config.toml
tie_embeddings = true
lr = 0.0226
lr_head = 0.00817
schedule = "wsd"
decay_fraction = 1.0
Each number is 50 + 12 x the weight over its row's rms, rounded and kept within 0 to 99. Layers, rows and columns count from 0. The size before them is the row's rms in percent of the matrix's.

# layer 3 MLP up, 1280x320, rms 0.181, rows 536-590, columns 128-191
110:56 52 36 56 39 63 61 62 68 50 49 57 28 42 47 36 69 33 49 45 50 40 64 20 57 68 55 34 64 29 68 43 60 43 30 44 40 55 57 52 46 64 39 44 35 52 34 48 40 46 25 70 85 72 66 45 24 77 65 52 74 63 43 62
099:64 43 34 25 59 66 64 45 38 46 55 49 53 64 54 24 49 46 28 29 30 64 46 39 51 52 53 49 39 48 77 60 61 59 40 45 31 46 59 53 59 58 57 41 43 53 57 45 48 52 75 55 73 37 57 64 60 45 52 41 56 40 61 41
101:44 55 53 71 46 50 57 68 64 43 45 54 29 24 60 58 57 45 78 45 30 67 23 56 69 44 41 55 35 33 30 63 63 65 29 63 36 49 50 36 58 65 31 54 51 64 57 52 41 45 41 63 49 51 51 38 54 54 55 48 47 40 43 52
114:48 44 50 75 50 58 59 58 57 48 70 60 51 50 42 50 47 60 56 53 66 47 72 65 45 32 60 50 58 41 54 54 33 49 38 54 44 48 43 53 57 33 55 45 58 54 65 56 61 40 64 30 51 65 40 54 61 57 69 25 32 63 38 58
106:47 55 57 55 54 32 40 45 76 50 47 54 36 62 73 57 49 53 44 27 50 50 46 67 57 34 54 58 61 41 68 36 70 38 67 37 52 24 23 37 43 54 54 51 55 42 51 58 59 57 40 57 66 46 43 50 48 46 51 56 31 46 57 44
096:52 43 45 66 58 37 59 29 33 46 23 53 61 57 55 53 70 37 42 57 41 51 36 49 35 45 34 15 59 54 50 51 58 42 76 31 54 55 59 52 64 70 49 59 66 58 42 51 38 34 65 73 49 48 33 47 50 54 62 68 47 58 42 38
097:36 41 44 45 41 63 66 67 45 69 71 47 57 43 45 62 50 55 69 30 51 63 37 43 47 46 56 42 38 58 57 58 56 39 60 62 32 53 63 48 40 47 53 63 67 43 49 55 54 51 52 67 55 51 47 35 69 28 53 42 56 58 48 38
092:41 59 42 57 43 41 49 39 58 67 43 33 69 45 69 52 45 32 38 55 46 21 29 53 36 68 26 30 60 48 63 49 29 52 80 46 46 58 63 43 51 51 43 52 59 49 57 55 52 54 43 58 46 64 46 51 58 30 43 40 49 53 45 42
097:48 39 68 49 39 48 62 70 37 56 68 51 62 40 47 65 59 45 61 54 52 27 51 46 47 51 69 71 52 69 61 43 47 58 75 46 42 59 39 36 36 34 41 44 35 52 57 56 67 45 70 58 48 55 56 29 37 54 40 69 45 38 19 44
103:50 48 51 41 77 42 47 41 39 52 40 69 49 78 45 46 72 48 65 62 46 43 61 54 64 42 67 33 52 45 54 50 31 30 49 63 47 34 25 51 52 46 56 37 61 46 41 85 56 34 40 61 20 76 75 29 47 46 53 59 54 59 57 45
110:52 41 52 55 32 37 56 73 46 48 48 60 43 46 57 46 46 44 25 51 46 77 53 65 68 58 38 45 42 51 26 48 74 45 53 43 71 61 45 52 45 57 47 55 38 44 63 52 67 48 39 46 48 63 41 29 82 59 38 56 45 47 37 17
096:50 33 49 51 38 35 51 41 27 43 32 50 46 61 51 17 59 64 43 53 55 61 41 61 67 72 44 46 34 48 35 39 64 34 60 42 58 56 58 61 58 57 57 42 65 41 48 46 55 59 74 44 48 31 50 36 51 24 41 46 44 52 27 24
098:43 60 77 51 48 45 34 57 35 58 22 52 45 50 31 59 50 43 71 71 42 40 48 36 35 22 43 35 39 36 64 50 59 62 53 57 37 72 57 45 51 46 39 48 47 48 54 71 79 40 44 55 37 40 35 69 44 43 55 31 74 48 51 42
094:24 54 45 87 59 28 54 56 08 53 73 47 42 49 44 30 60 38 54 52 75 45 47 47 50 63 52 51 60 42 25 41 76 48 60 50 77 45 54 63 76 43 59 37 55 36 49 65 64 54 46 55 53 63 43 37 33 43 45 55 53 44 38 72
096:48 69 34 59 46 54 35 47 54 51 50 57 46 48 35 47 55 41 61 48 49 56 68 54 46 57 52 55 63 42 38 55 79 64 58 53 68 47 34 57 71 63 49 49 48 51 58 30 27 59 36 56 63 53 68 36 42 61 57 33 60 52 56 11
095:56 71 47 73 71 47 57 54 53 49 64 65 27 54 45 48 44 59 37 26 69 47 67 68 51 40 40 50 41 50 67 70 51 56 61 46 65 72 58 45 57 54 42 64 41 49 56 49 40 29 33 60 55 51 29 56 53 46 46 57 29 70 50 39
093:71 56 41 64 35 48 31 43 45 40 38 51 63 52 35 69 48 47 58 34 57 76 40 58 46 41 35 22 23 28 36 26 69 51 45 41 55 43 47 44 60 48 68 25 53 49 24 65 52 59 59 46 56 68 34 43 46 23 60 48 70 59 65 69
092:46 50 60 44 43 49 76 50 46 45 39 46 40 48 40 41 58 50 62 60 58 35 74 42 34 60 54 57 59 50 58 56 29 50 68 56 44 67 51 42 53 45 61 50 48 47 59 60 39 66 12 44 45 74 38 43 36 46 60 29 64 28 58 52
099:45 65 51 57 76 52 39 35 40 48 63 49 54 42 52 58 47 64 37 57 26 47 49 46 57 50 45 51 64 43 33 41 40 36 64 60 76 56 44 51 60 44 57 37 55 34 49 40 46 71 83 54 62 52 60 74 52 44 66 48 64 47 60 83
104:46 42 65 54 69 38 50 72 42 54 59 38 69 52 34 43 52 46 40 67 66 53 26 45 52 60 48 44 56 45 44 49 76 72 62 64 36 32 67 54 29 50 56 24 66 55 73 67 58 50 45 47 58 39 24 68 34 38 78 41 60 51 63 57
090:51 63 49 27 63 65 39 56 65 52 63 62 28 57 49 49 63 63 36 68 38 36 40 48 37 33 47 35 62 57 53 47 40 69 63 40 26 24 49 51 47 61 45 44 29 63 50 56 57 36 57 48 54 48 28 56 49 45 41 49 41 64 47 42
099:46 62 56 50 48 37 38 36 64 67 64 44 43 46 48 58 71 39 48 49 63 57 64 39 49 43 43 20 58 49 57 63 56 34 28 57 33 39 43 53 42 44 41 49 56 45 46 64 42 58 36 49 62 52 44 81 75 65 47 46 43 32 37 74
097:74 49 58 71 50 32 53 63 44 48 60 63 53 63 72 50 69 74 48 51 57 38 50 56 37 51 49 56 75 54 65 71 31 45 59 35 46 52 85 51 38 41 45 42 45 55 46 62 43 65 62 37 66 61 56 44 50 59 54 45 44 55 62 52
096:54 37 43 70 48 41 70 57 63 57 50 56 32 39 63 68 68 61 56 45 31 37 48 43 36 31 20 42 59 45 60 42 64 48 54 43 63 27 46 55 71 80 35 55 55 39 63 66 69 56 41 54 40 66 65 27 63 45 50 39 35 34 51 43
098:54 39 65 30 35 30 32 52 65 56 45 63 33 59 62 57 46 39 50 26 62 33 41 44 41 48 59 55 44 42 39 43 49 59 55 62 30 60 47 58 49 53 50 49 27 25 42 34 40 51 36 40 33 46 42 46 60 65 55 73 80 46 76 51
105:54 34 36 63 39 40 39 47 37 51 50 56 59 47 68 33 63 49 46 55 52 63 51 84 46 52 53 48 35 60 52 59 50 43 63 45 34 34 49 62 38 62 55 54 39 51 58 40 34 40 45 43 34 37 56 22 55 73 61 49 58 62 51 47
098:48 46 29 41 75 34 65 69 30 29 38 35 43 60 46 60 62 72 38 35 59 65 58 54 55 38 55 46 51 56 51 76 64 44 45 46 50 47 68 42 46 63 65 50 63 47 50 56 54 40 38 58 36 54 45 61 59 43 36 69 42 16 50 43
092:46 45 41 30 67 55 36 69 71 35 40 72 40 54 37 66 52 28 41 55 53 53 53 62 71 49 44 42 35 53 40 49 53 69 56 44 35 51 70 46 47 55 33 62 41 61 55 43 58 51 56 45 59 49 54 34 24 46 31 62 66 43 65 65
101:27 60 42 41 47 28 55 49 53 42 45 65 51 56 37 38 81 50 59 56 49 39 27 40 46 60 51 31 60 73 34 33 57 37 57 44 55 53 61 42 33 48 48 65 44 70 57 38 53 55 41 56 45 55 61 67 61 61 57 65 34 37 54 42
098:55 76 53 39 71 49 56 58 38 46 44 58 66 71 52 55 57 47 37 50 33 59 44 17 51 24 69 53 37 61 32 57 52 47 61 53 40 37 62 43 37 61 56 43 50 59 51 37 54 61 37 64 55 43 42 57 50 45 53 43 56 57 53 48
102:46 49 53 40 22 29 50 62 41 48 77 64 37 58 66 31 46 49 61 50 48 51 73 24 61 38 47 40 53 32 59 26 29 41 70 82 49 45 62 63 39 44 33 36 47 71 56 62 40 45 54 38 71 44 60 60 38 59 41 53 58 43 45 51
092:49 65 31 56 53 70 29 45 40 35 41 50 36 37 44 49 69 42 35 52 58 49 54 45 52 37 49 34 62 42 77 53 50 41 37 30 36 66 50 50 52 37 30 60 37 52 56 58 50 41 49 47 44 38 46 51 50 56 46 37 46 59 53 54
103:41 61 64 46 33 50 76 83 67 34 46 49 56 55 43 39 48 43 54 36 81 50 61 22 71 51 46 67 70 32 58 43 65 52 52 52 33 43 53 42 51 48 53 68 60 56 61 37 24 42 45 76 31 50 35 69 54 43 63 46 59 43 48 53
110:58 51 46 51 32 71 63 58 60 49 42 52 59 52 62 60 39 43 67 49 58 56 58 65 51 50 45 65 62 31 36 61 46 57 57 55 58 61 58 41 38 41 52 59 66 66 46 43 37 65 56 68 38 60 23 51 42 40 34 46 72 50 64 47
102:39 35 50 53 71 32 49 62 60 48 37 58 42 60 84 32 42 56 43 45 36 53 36 41 53 38 63 38 54 47 61 54 44 46 36 58 65 46 57 44 44 34 41 72 59 40 46 61 59 58 38 52 45 52 35 49 66 45 46 48 60 42 41 68
099:66 62 57 62 73 56 46 65 46 41 50 28 61 45 75 56 72 66 61 63 49 47 59 61 51 46 59 49 43 45 31 42 52 47 44 47 61 39 41 47 56 49 48 38 40 64 58 51 65 60 57 64 38 69 61 33 51 57 57 44 49 41 66 18
094:56 81 49 34 40 41 65 69 72 41 52 17 50 40 46 54 46 60 43 52 48 56 41 46 49 58 39 46 49 24 54 56 66 37 37 48 72 56 26 49 69 42 44 44 60 44 51 48 53 61 34 72 58 55 53 29 44 66 48 57 55 63 37 49
102:58 56 32 36 52 41 37 49 31 57 38 46 39 53 53 46 58 52 37 50 42 59 53 63 33 64 74 49 46 36 59 60 66 43 59 60 72 34 49 50 64 57 20 30 61 74 47 36 44 65 44 68 39 44 68 54 39 55 28 46 58 60 52 40
099:48 46 61 45 39 25 50 40 43 54 56 78 44 32 39 55 52 37 38 67 41 60 51 52 58 38 56 46 56 47 64 55 62 45 71 52 44 54 44 55 66 42 33 33 55 48 72 44 42 70 39 49 50 54 84 43 51 45 70 34 66 76 36 32
099:60 37 46 60 35 52 57 59 42 26 58 61 43 40 40 31 48 40 61 70 51 35 59 52 62 37 35 46 43 49 63 38 63 55 47 68 45 36 44 61 51 23 43 27 47 67 66 71 61 74 33 37 38 60 48 46 52 46 50 53 54 53 60 71
102:72 48 49 72 62 72 20 52 52 46 54 58 54 51 44 59 42 25 56 66 44 21 34 54 51 50 28 63 48 45 37 53 79 47 46 59 47 58 46 60 58 57 32 43 64 54 49 38 47 55 55 26 39 48 47 43 37 50 39 40 61 79 53 42
098:61 58 41 62 55 58 53 55 57 26 24 63 54 54 30 42 39 51 51 59 34 40 48 47 48 54 47 57 41 64 29 51 55 55 65 63 54 51 36 58 47 72 45 42 59 57 45 51 36 52 69 39 58 61 60 49 63 47 50 45 53 48 36 54
106:51 37 36 35 78 66 49 46 61 55 60 46 60 68 53 37 68 42 47 51 64 42 52 39 71 55 56 30 42 64 38 43 49 39 58 65 33 56 80 47 37 54 27 56 60 51 47 49 46 53 42 51 55 63 32 50 59 50 43 61 59 45 40 68
103:51 44 62 35 45 68 47 41 22 49 58 57 55 62 64 46 57 47 58 32 28 62 43 50 48 67 40 49 38 46 45 56 55 79 61 72 45 61 44 56 56 51 62 57 44 38 28 40 46 36 39 39 46 58 50 55 50 53 61 51 41 61 44 43
092:65 57 40 57 55 37 50 63 47 67 70 57 59 53 36 56 46 59 30 53 45 41 37 20 59 60 49 68 73 30 43 57 55 51 63 48 32 63 40 60 53 62 72 61 45 44 60 42 45 65 45 65 27 25 35 66 69 38 61 62 59 73 58 39
107:46 68 51 46 34 62 35 58 54 75 73 51 36 56 51 53 37 26 55 38 45 50 40 47 47 51 40 38 69 53 50 33 40 54 18 27 54 51 38 63 55 50 53 68 42 48 52 41 48 29 35 78 53 49 47 61 79 43 53 48 59 70 67 57
093:31 47 49 45 62 52 60 37 67 52 53 43 49 55 43 61 57 55 39 52 53 66 36 28 51 52 40 10 59 68 68 39 44 37 42 46 69 21 47 48 50 50 44 41 42 37 35 56 51 61 53 42 39 45 39 50 30 51 66 59 53 48 47 45
092:39 32 39 43 75 58 47 50 37 31 49 43 52 41 71 33 53 69 60 60 45 46 40 58 35 52 46 49 65 48 41 24 49 50 44 38 49 33 63 33 41 38 55 60 47 53 34 62 43 47 44 61 48 65 62 35 46 83 67 53 59 47 32 41
098:56 51 33 34 58 47 58 61 38 54 48 65 45 63 50 50 64 52 60 35 56 46 62 27 69 54 48 34 50 49 51 50 52 39 31 54 67 54 64 33 43 50 46 47 30 49 61 52 47 39 67 38 41 46 52 66 44 41 62 33 66 68 41 43
100:26 64 57 64 64 50 53 31 67 58 51 55 50 71 51 46 40 54 51 58 45 48 52 46 75 37 51 57 52 54 37 51 45 41 35 62 33 51 60 61 27 64 62 41 46 56 42 47 65 42 46 31 51 62 49 44 54 52 31 46 47 26 56 73
099:46 50 42 56 58 56 41 58 39 56 56 65 32 44 50 27 32 46 59 35 59 40 61 66 35 38 44 48 46 45 44 46 43 41 38 61 53 52 60 54 43 56 47 69 37 66 54 59 40 47 41 57 27 58 65 35 45 75 43 49 42 47 70 34
103:51 78 45 52 63 61 60 73 58 34 69 45 54 54 40 44 43 61 57 35 43 69 37 46 54 57 38 47 36 65 47 49 44 47 60 48 67 42 26 54 37 37 68 60 57 55 32 48 46 54 54 48 63 47 47 55 35 27 61 50 41 51 40 63
093:60 43 50 48 49 58 49 50 45 35 51 33 66 64 56 38 44 17 36 48 72 62 41 30 45 61 39 39 57 42 60 55 43 37 56 68 59 38 48 53 44 40 61 45 54 41 57 61 49 74 37 64 57 46 46 57 38 70 67 55 70 33 29 27
098:52 48 49 44 57 57 49 58 53 55 59 75 27 46 53 64 44 44 61 57 49 61 40 49 48 59 46 64 37 30 33 51 52 31 41 49 61 52 59 49 15 44 45 38 44 36 40 58 54 48 61 40 43 64 48 49 51 69 42 52 47 43 50 42
100:39 42 44 69 45 34 45 55 33 42 58 69 64 60 52 44 74 59 43 59 39 55 57 44 58 38 59 36 73 30 50 63 49 46 59 45 58 50 69 51 54 36 57 83 33 52 57 60 46 59 30 75 59 45 38 49 44 39 49 56 34 45 52 46
# layer 3 MLP down (transposed), 1280x320, rms 0.125, rows 536-589, columns 128-191
118:53 48 40 65 61 71 44 50 67 53 55 55 35 29 54 62 44 54 68 53 48 53 50 23 33 45 55 42 57 62 47 71 46 31 47 52 70 48 35 61 37 51 58 41 59 54 28 57 44 48 53 50 61 52 53 76 36 55 54 58 44 63 42 48
094:33 55 45 60 38 30 25 40 39 52 50 35 36 52 46 38 42 27 62 61 62 45 39 61 56 38 50 30 53 65 29 30 45 53 43 31 69 41 54 59 43 35 64 37 53 38 44 44 60 60 40 55 35 39 67 55 24 58 59 40 56 37 39 60
104:50 39 57 64 33 49 66 57 67 49 54 73 50 47 39 54 67 61 66 37 53 52 61 36 65 34 68 42 51 61 42 58 43 54 58 40 44 21 40 54 33 30 40 67 56 45 26 46 37 46 52 65 50 40 47 73 68 52 55 57 47 56 26 50
114:48 69 64 55 55 46 52 26 64 35 68 49 45 58 32 33 66 69 51 39 46 59 52 56 51 57 54 42 41 49 54 43 62 53 36 60 38 42 50 58 46 39 30 57 60 48 50 62 46 42 36 39 40 53 55 58 36 59 56 37 35 55 60 67
102:32 43 56 42 44 42 41 48 42 58 66 37 32 66 69 41 65 61 54 65 47 53 38 72 69 56 50 45 60 50 32 34 60 64 39 68 52 41 49 37 28 49 47 61 82 58 51 38 34 63 56 66 55 56 73 27 51 63 31 68 43 60 55 51
100:30 43 42 48 63 55 34 62 54 50 34 51 51 38 48 54 36 46 68 39 41 49 43 59 47 43 58 46 48 39 53 76 68 62 50 35 60 53 25 46 57 35 58 60 47 68 38 51 29 44 47 67 44 46 56 52 34 44 41 59 53 47 75 80
098:55 52 35 35 40 37 55 58 61 32 49 56 47 48 63 40 45 60 46 54 40 41 57 49 52 51 56 72 62 31 49 57 43 74 58 63 71 38 67 59 38 69 39 44 46 44 45 48 51 65 51 33 36 21 42 39 46 52 51 41 76 44 57 58
092:22 62 50 37 29 70 36 27 60 11 59 43 32 52 50 50 52 38 46 67 48 54 62 40 40 40 48 43 54 62 55 37 76 51 60 53 60 47 47 84 47 25 48 45 42 36 45 59 48 42 59 50 38 57 85 39 45 39 77 51 73 56 48 61
093:59 61 76 81 29 53 47 66 53 61 31 46 49 49 49 54 45 55 42 59 49 47 46 53 45 46 28 58 59 34 35 35 62 29 54 44 51 51 37 34 68 49 39 73 45 68 58 51 63 45 34 67 47 49 46 65 52 63 49 45 57 45 55 61
092:49 52 54 41 49 31 65 58 37 42 57 55 57 58 44 62 62 26 57 46 42 57 63 51 53 60 38 61 53 49 39 62 50 67 73 44 67 57 46 24 30 48 38 48 58 65 61 43 59 45 44 50 54 54 34 45 47 43 43 42 45 61 61 54
104:51 66 55 31 50 36 40 41 52 56 38 32 57 39 37 38 49 50 32 43 48 74 51 30 37 54 48 71 57 51 43 54 50 54 37 60 43 47 53 65 41 51 60 53 39 62 65 49 63 33 32 37 38 31 56 48 48 61 41 54 47 60 23 35
095:55 64 48 60 28 45 48 66 71 75 56 53 42 45 50 37 59 63 60 54 60 50 52 20 56 58 52 51 51 26 46 43 46 57 59 45 55 29 52 41 57 30 49 57 55 57 53 45 58 18 52 67 58 23 57 61 30 46 61 46 54 70 44 59
098:74 48 58 67 47 62 49 45 70 58 54 54 51 58 43 37 58 53 64 44 53 49 35 42 40 74 50 46 64 57 64 67 54 85 37 57 68 21 42 46 48 64 54 25 58 71 63 45 46 54 74 54 35 42 42 48 50 49 48 51 45 55 49 27
090:50 42 73 52 46 38 48 78 40 41 44 50 51 58 33 47 69 41 41 48 51 45 66 42 50 41 46 50 32 46 46 52 54 59 49 58 37 32 46 49 42 69 64 47 45 71 74 45 57 49 57 44 40 48 61 58 64 56 44 38 44 58 43 51
091:70 60 33 62 37 31 54 53 37 57 32 56 53 76 44 50 40 65 36 43 41 50 52 51 35 51 63 72 36 59 47 62 31 78 34 49 49 39 56 40 31 47 50 32 35 74 39 55 54 33 62 34 38 59 66 52 58 44 63 55 43 49 47 42
097:66 36 44 39 61 38 61 41 54 83 50 50 53 26 62 37 41 36 62 33 50 28 56 54 56 58 53 54 43 35 78 41 55 49 67 49 51 44 49 37 44 47 43 64 32 39 37 50 50 42 71 49 50 45 39 49 49 54 75 52 32 50 56 31
097:32 67 41 39 52 58 55 49 41 49 37 56 51 69 44 67 58 25 54 49 63 52 58 48 54 53 45 72 41 50 56 71 55 55 67 53 68 58 33 55 45 40 49 53 55 62 40 53 53 42 51 63 68 60 55 49 81 45 58 57 46 45 61 53
092:56 52 56 71 57 58 68 41 45 48 65 22 61 32 53 37 59 41 36 23 45 47 49 46 51 20 50 59 64 45 55 47 54 13 54 43 54 46 56 64 58 71 63 50 51 56 68 64 44 28 63 60 67 58 54 60 58 54 43 35 45 56 51 46
101:67 83 63 57 38 68 44 50 48 55 56 26 48 55 58 50 41 48 39 62 48 56 52 37 38 41 43 57 51 52 54 59 76 47 43 60 55 53 38 43 67 45 44 48 63 54 55 59 45 33 41 46 43 36 50 40 13 40 31 45 39 57 58 35
100:59 42 61 36 56 49 54 53 43 62 59 33 71 61 29 46 58 54 60 42 51 43 28 50 44 54 64 52 45 48 30 53 40 66 34 66 46 54 67 49 36 43 27 58 63 35 36 60 50 45 74 39 50 57 54 49 48 53 60 64 55 56 55 33
094:54 43 44 49 36 47 52 56 59 49 46 63 31 58 59 36 57 41 59 45 48 57 49 30 64 41 38 44 51 60 52 58 48 71 83 68 25 54 39 44 35 56 38 53 62 51 48 54 40 65 65 47 51 48 42 54 61 60 52 50 66 41 30 44
099:56 36 47 33 73 64 44 66 48 49 50 38 22 36 55 48 32 51 51 53 64 37 55 47 64 55 40 50 64 43 48 47 57 38 51 50 50 61 45 51 73 32 50 53 39 68 45 31 47 32 39 46 50 32 52 33 32 41 61 50 39 44 39 68
096:22 49 68 34 39 70 65 42 53 35 24 51 47 37 34 49 26 46 38 54 47 69 55 55 36 56 49 44 54 56 41 47 51 53 63 48 65 30 68 46 57 52 60 64 54 33 30 69 55 35 45 46 35 41 56 58 41 61 69 41 60 62 45 54
099:27 38 56 59 58 58 47 68 78 53 45 71 49 53 39 53 54 46 54 39 29 52 39 58 44 36 31 56 35 44 85 51 54 34 58 56 43 46 39 60 55 39 26 47 55 67 50 42 41 65 46 68 59 48 54 41 53 43 37 78 61 61 61 56
090:63 55 47 76 46 55 46 47 51 56 39 36 78 45 33 61 46 35 38 42 48 69 47 47 73 40 57 52 46 56 45 56 49 25 44 46 43 39 63 47 31 38 60 51 60 51 64 64 37 51 51 74 73 61 36 56 47 58 55 56 64 52 33 43
096:45 42 57 45 73 47 70 43 76 46 61 47 51 54 30 47 26 65 37 36 54 71 49 38 42 48 44 54 48 38 70 75 49 57 52 46 57 34 42 71 54 53 55 57 48 49 53 41 45 30 87 58 49 59 50 51 35 26 64 61 73 44 42 67
099:28 62 72 56 50 35 25 63 49 49 53 39 50 61 66 34 46 30 55 48 56 43 47 44 57 35 37 57 51 56 54 51 47 49 60 53 44 49 22 56 62 43 51 69 31 71 53 48 52 46 56 41 65 48 38 67 33 43 54 53 67 60 55 55
098:64 39 39 56 77 54 46 61 66 54 47 58 40 24 37 69 21 60 48 68 63 59 70 59 56 81 55 68 63 69 61 32 51 52 33 37 38 71 54 42 62 43 46 61 55 51 59 60 54 45 45 81 55 43 59 55 39 46 44 53 57 43 55 51
103:31 52 44 56 62 53 52 44 48 56 61 53 42 63 72 51 54 49 46 41 53 56 39 36 70 32 74 57 65 65 39 54 59 43 32 42 51 52 54 59 50 60 46 59 39 42 53 36 51 52 27 57 63 66 37 48 38 50 34 57 51 43 55 69
108:59 59 49 56 38 59 44 68 52 36 44 60 61 63 56 51 46 41 51 38 31 46 39 34 47 53 55 53 68 72 42 33 51 66 60 45 46 77 58 56 45 73 48 42 44 68 38 59 52 37 28 50 60 39 56 53 36 66 43 52 46 55 33 64
097:58 74 35 69 69 54 58 42 32 70 48 72 65 67 70 67 38 19 26 35 46 42 36 41 60 38 45 55 42 48 44 56 37 50 56 42 60 48 20 72 50 39 53 55 43 51 68 67 61 52 50 55 60 83 85 48 36 58 51 54 65 41 48 38
093:58 55 53 43 32 76 61 41 72 83 52 39 34 55 70 66 55 38 67 50 59 55 53 62 56 67 43 27 28 56 47 71 39 42 32 48 47 45 60 32 45 51 40 36 53 64 56 52 66 64 31 57 65 73 54 56 55 39 68 66 39 50 47 56
097:43 39 47 22 45 46 37 40 39 41 48 27 42 55 40 39 55 34 70 58 25 66 57 70 50 49 37 50 64 47 64 62 64 31 49 25 56 33 47 50 61 55 37 49 45 70 60 36 46 69 67 72 66 47 48 51 49 64 66 37 44 63 55 71
115:57 52 55 52 44 42 58 49 56 52 21 48 43 48 60 53 36 31 36 36 48 34 41 51 54 53 69 65 57 45 34 48 34 44 45 53 55 52 58 43 35 69 53 48 61 61 47 49 25 57 40 48 32 36 49 72 55 53 51 42 56 48 45 51
103:26 57 45 48 48 46 55 41 77 24 53 36 44 49 73 50 60 48 57 45 52 57 42 54 58 35 40 46 47 59 38 41 60 66 34 50 53 53 42 57 63 42 34 52 61 39 43 69 37 53 29 72 29 60 18 52 64 35 43 49 65 58 40 60
095:59 61 66 41 47 33 49 62 64 45 73 55 58 53 49 45 59 63 59 66 51 36 69 63 46 50 42 42 49 41 53 42 54 62 39 60 82 41 61 54 46 42 63 29 25 38 47 42 35 36 53 63 43 48 44 53 46 46 28 64 70 70 48 58
097:49 47 82 41 39 48 72 64 54 32 46 58 53 34 45 43 60 46 46 25 55 76 39 60 57 33 42 44 25 71 38 52 45 54 46 54 48 58 59 43 48 46 66 74 71 38 36 70 58 53 42 26 35 42 51 59 57 33 50 46 57 28 56 46
101:41 33 47 52 62 41 50 53 14 66 68 34 57 92 63 32 49 50 45 51 58 48 41 52 35 41 35 40 63 71 34 30 54 44 23 40 40 64 49 54 55 42 65 40 52 60 52 70 78 81 51 42 49 57 62 35 30 48 35 41 36 54 54 46
097:63 66 45 44 38 19 29 53 51 46 64 54 58 46 42 60 46 53 49 62 64 58 56 55 49 44 36 43 30 50 46 46 60 43 43 59 62 48 68 60 48 64 45 35 49 57 52 43 47 34 64 38 27 61 56 55 40 54 59 39 61 49 44 53
100:47 39 46 53 48 61 54 57 62 35 14 46 65 45 45 52 59 34 45 51 66 46 46 60 53 50 47 31 46 37 42 59 41 42 52 52 48 53 38 28 52 37 58 37 50 57 49 22 53 74 47 56 42 66 66 72 55 62 39 37 53 33 60 62
102:42 36 43 66 51 65 42 48 59 59 42 53 57 30 45 54 30 69 54 39 44 47 58 47 56 62 70 45 63 43 44 34 40 34 38 59 39 71 53 43 61 52 59 40 22 64 27 41 58 37 40 59 80 38 51 44 54 61 52 40 51 46 44 45
092:35 50 42 43 45 63 60 42 73 60 54 64 55 50 43 58 39 65 54 45 56 49 70 46 47 77 54 37 40 59 71 68 53 37 41 44 39 67 40 55 54 51 71 48 40 46 48 65 53 53 32 52 49 43 45 48 63 42 50 52 23 53 53 54
101:61 34 56 56 68 48 34 44 46 69 42 43 37 43 35 30 44 24 40 64 44 33 44 77 31 53 66 61 43 46 42 66 64 37 51 41 46 75 42 41 52 51 30 59 43 48 44 41 57 67 60 29 48 44 43 36 52 71 61 48 61 32 49 68
102:61 54 57 51 50 53 59 48 52 42 37 45 51 57 42 48 60 39 54 55 46 55 33 76 26 32 42 26 41 36 60 60 43 57 57 59 45 43 42 69 58 33 48 35 35 58 56 44 60 68 29 40 48 31 58 37 49 53 51 61 56 46 72 35
087:41 49 41 56 53 40 50 42 66 49 39 48 66 60 37 72 39 49 58 55 59 56 36 41 58 52 68 54 34 30 34 75 71 55 56 48 41 40 32 57 55 40 48 61 64 63 37 52 52 51 47 60 62 44 44 30 67 40 60 57 48 54 54 46
100:44 51 45 36 74 39 60 58 66 59 24 45 43 44 53 66 50 53 38 32 40 49 39 36 32 57 44 38 49 48 50 24 63 53 30 70 50 57 61 62 56 46 51 54 72 55 58 42 43 42 56 60 34 50 61 39 60 47 57 48 40 51 54 47
090:43 52 47 67 42 54 57 38 51 54 41 44 51 58 32 58 51 58 59 49 37 49 58 63 43 51 44 63 42 40 61 22 41 58 44 49 33 49 47 69 42 52 39 32 35 48 37 50 52 66 50 55 63 43 74 65 20 47 42 59 44 38 51 47
097:59 56 31 16 56 55 63 69 34 63 48 73 37 60 50 47 45 63 60 47 58 47 47 42 67 58 54 38 31 39 53 41 53 63 45 67 44 50 46 50 33 63 32 36 62 58 39 47 73 61 42 30 44 46 52 41 62 60 41 43 51 59 51 42
090:51 37 49 46 43 45 50 66 25 55 45 45 51 39 72 51 49 41 59 57 28 44 53 54 59 42 34 53 62 50 51 38 51 52 41 62 23 50 36 49 71 33 49 73 41 58 56 59 49 56 55 32 52 34 65 67 78 57 56 67 51 68 48 31
095:60 54 43 44 35 42 42 55 52 44 46 67 40 54 20 48 42 48 65 61 54 70 47 53 56 58 63 46 28 35 49 55 45 57 54 52 55 38 59 37 63 54 35 67 49 38 59 25 49 41 47 65 54 69 44 52 52 53 51 59 32 51 57 14
092:45 47 50 54 45 37 63 39 63 53 44 30 54 44 59 76 47 59 42 64 65 42 50 52 49 28 46 69 51 38 52 45 46 53 60 46 57 44 28 67 44 75 67 39 40 41 52 36 44 32 54 48 42 49 43 46 56 59 52 42 37 46 58 44
106:37 48 53 53 48 55 63 45 30 36 63 40 50 48 57 50 30 34 54 39 59 31 52 42 64 36 39 48 50 48 52 49 41 53 57 41 51 38 36 35 50 65 62 53 31 52 48 61 71 54 31 46 62 53 42 27 53 45 63 69 58 37 52 67
087:44 75 31 37 44 45 39 44 52 58 64 56 50 47 35 33 71 57 59 42 55 70 59 31 66 44 44 53 75 61 38 47 55 62 53 49 36 50 68 50 37 78 66 36 53 65 31 50 53 36 41 51 43 34 47 56 71 37 31 59 55 42 46 49
095:30 41 43 48 64 41 43 66 43 64 57 44 52 33 64 53 64 48 53 45 33 62 55 72 46 48 67 54 38 34 46 36 50 48 51 41 32 34 45 50 53 30 50 61 57 46 51 63 53 35 48 47 50 47 51 39 22 53 60 41 49 62 84 55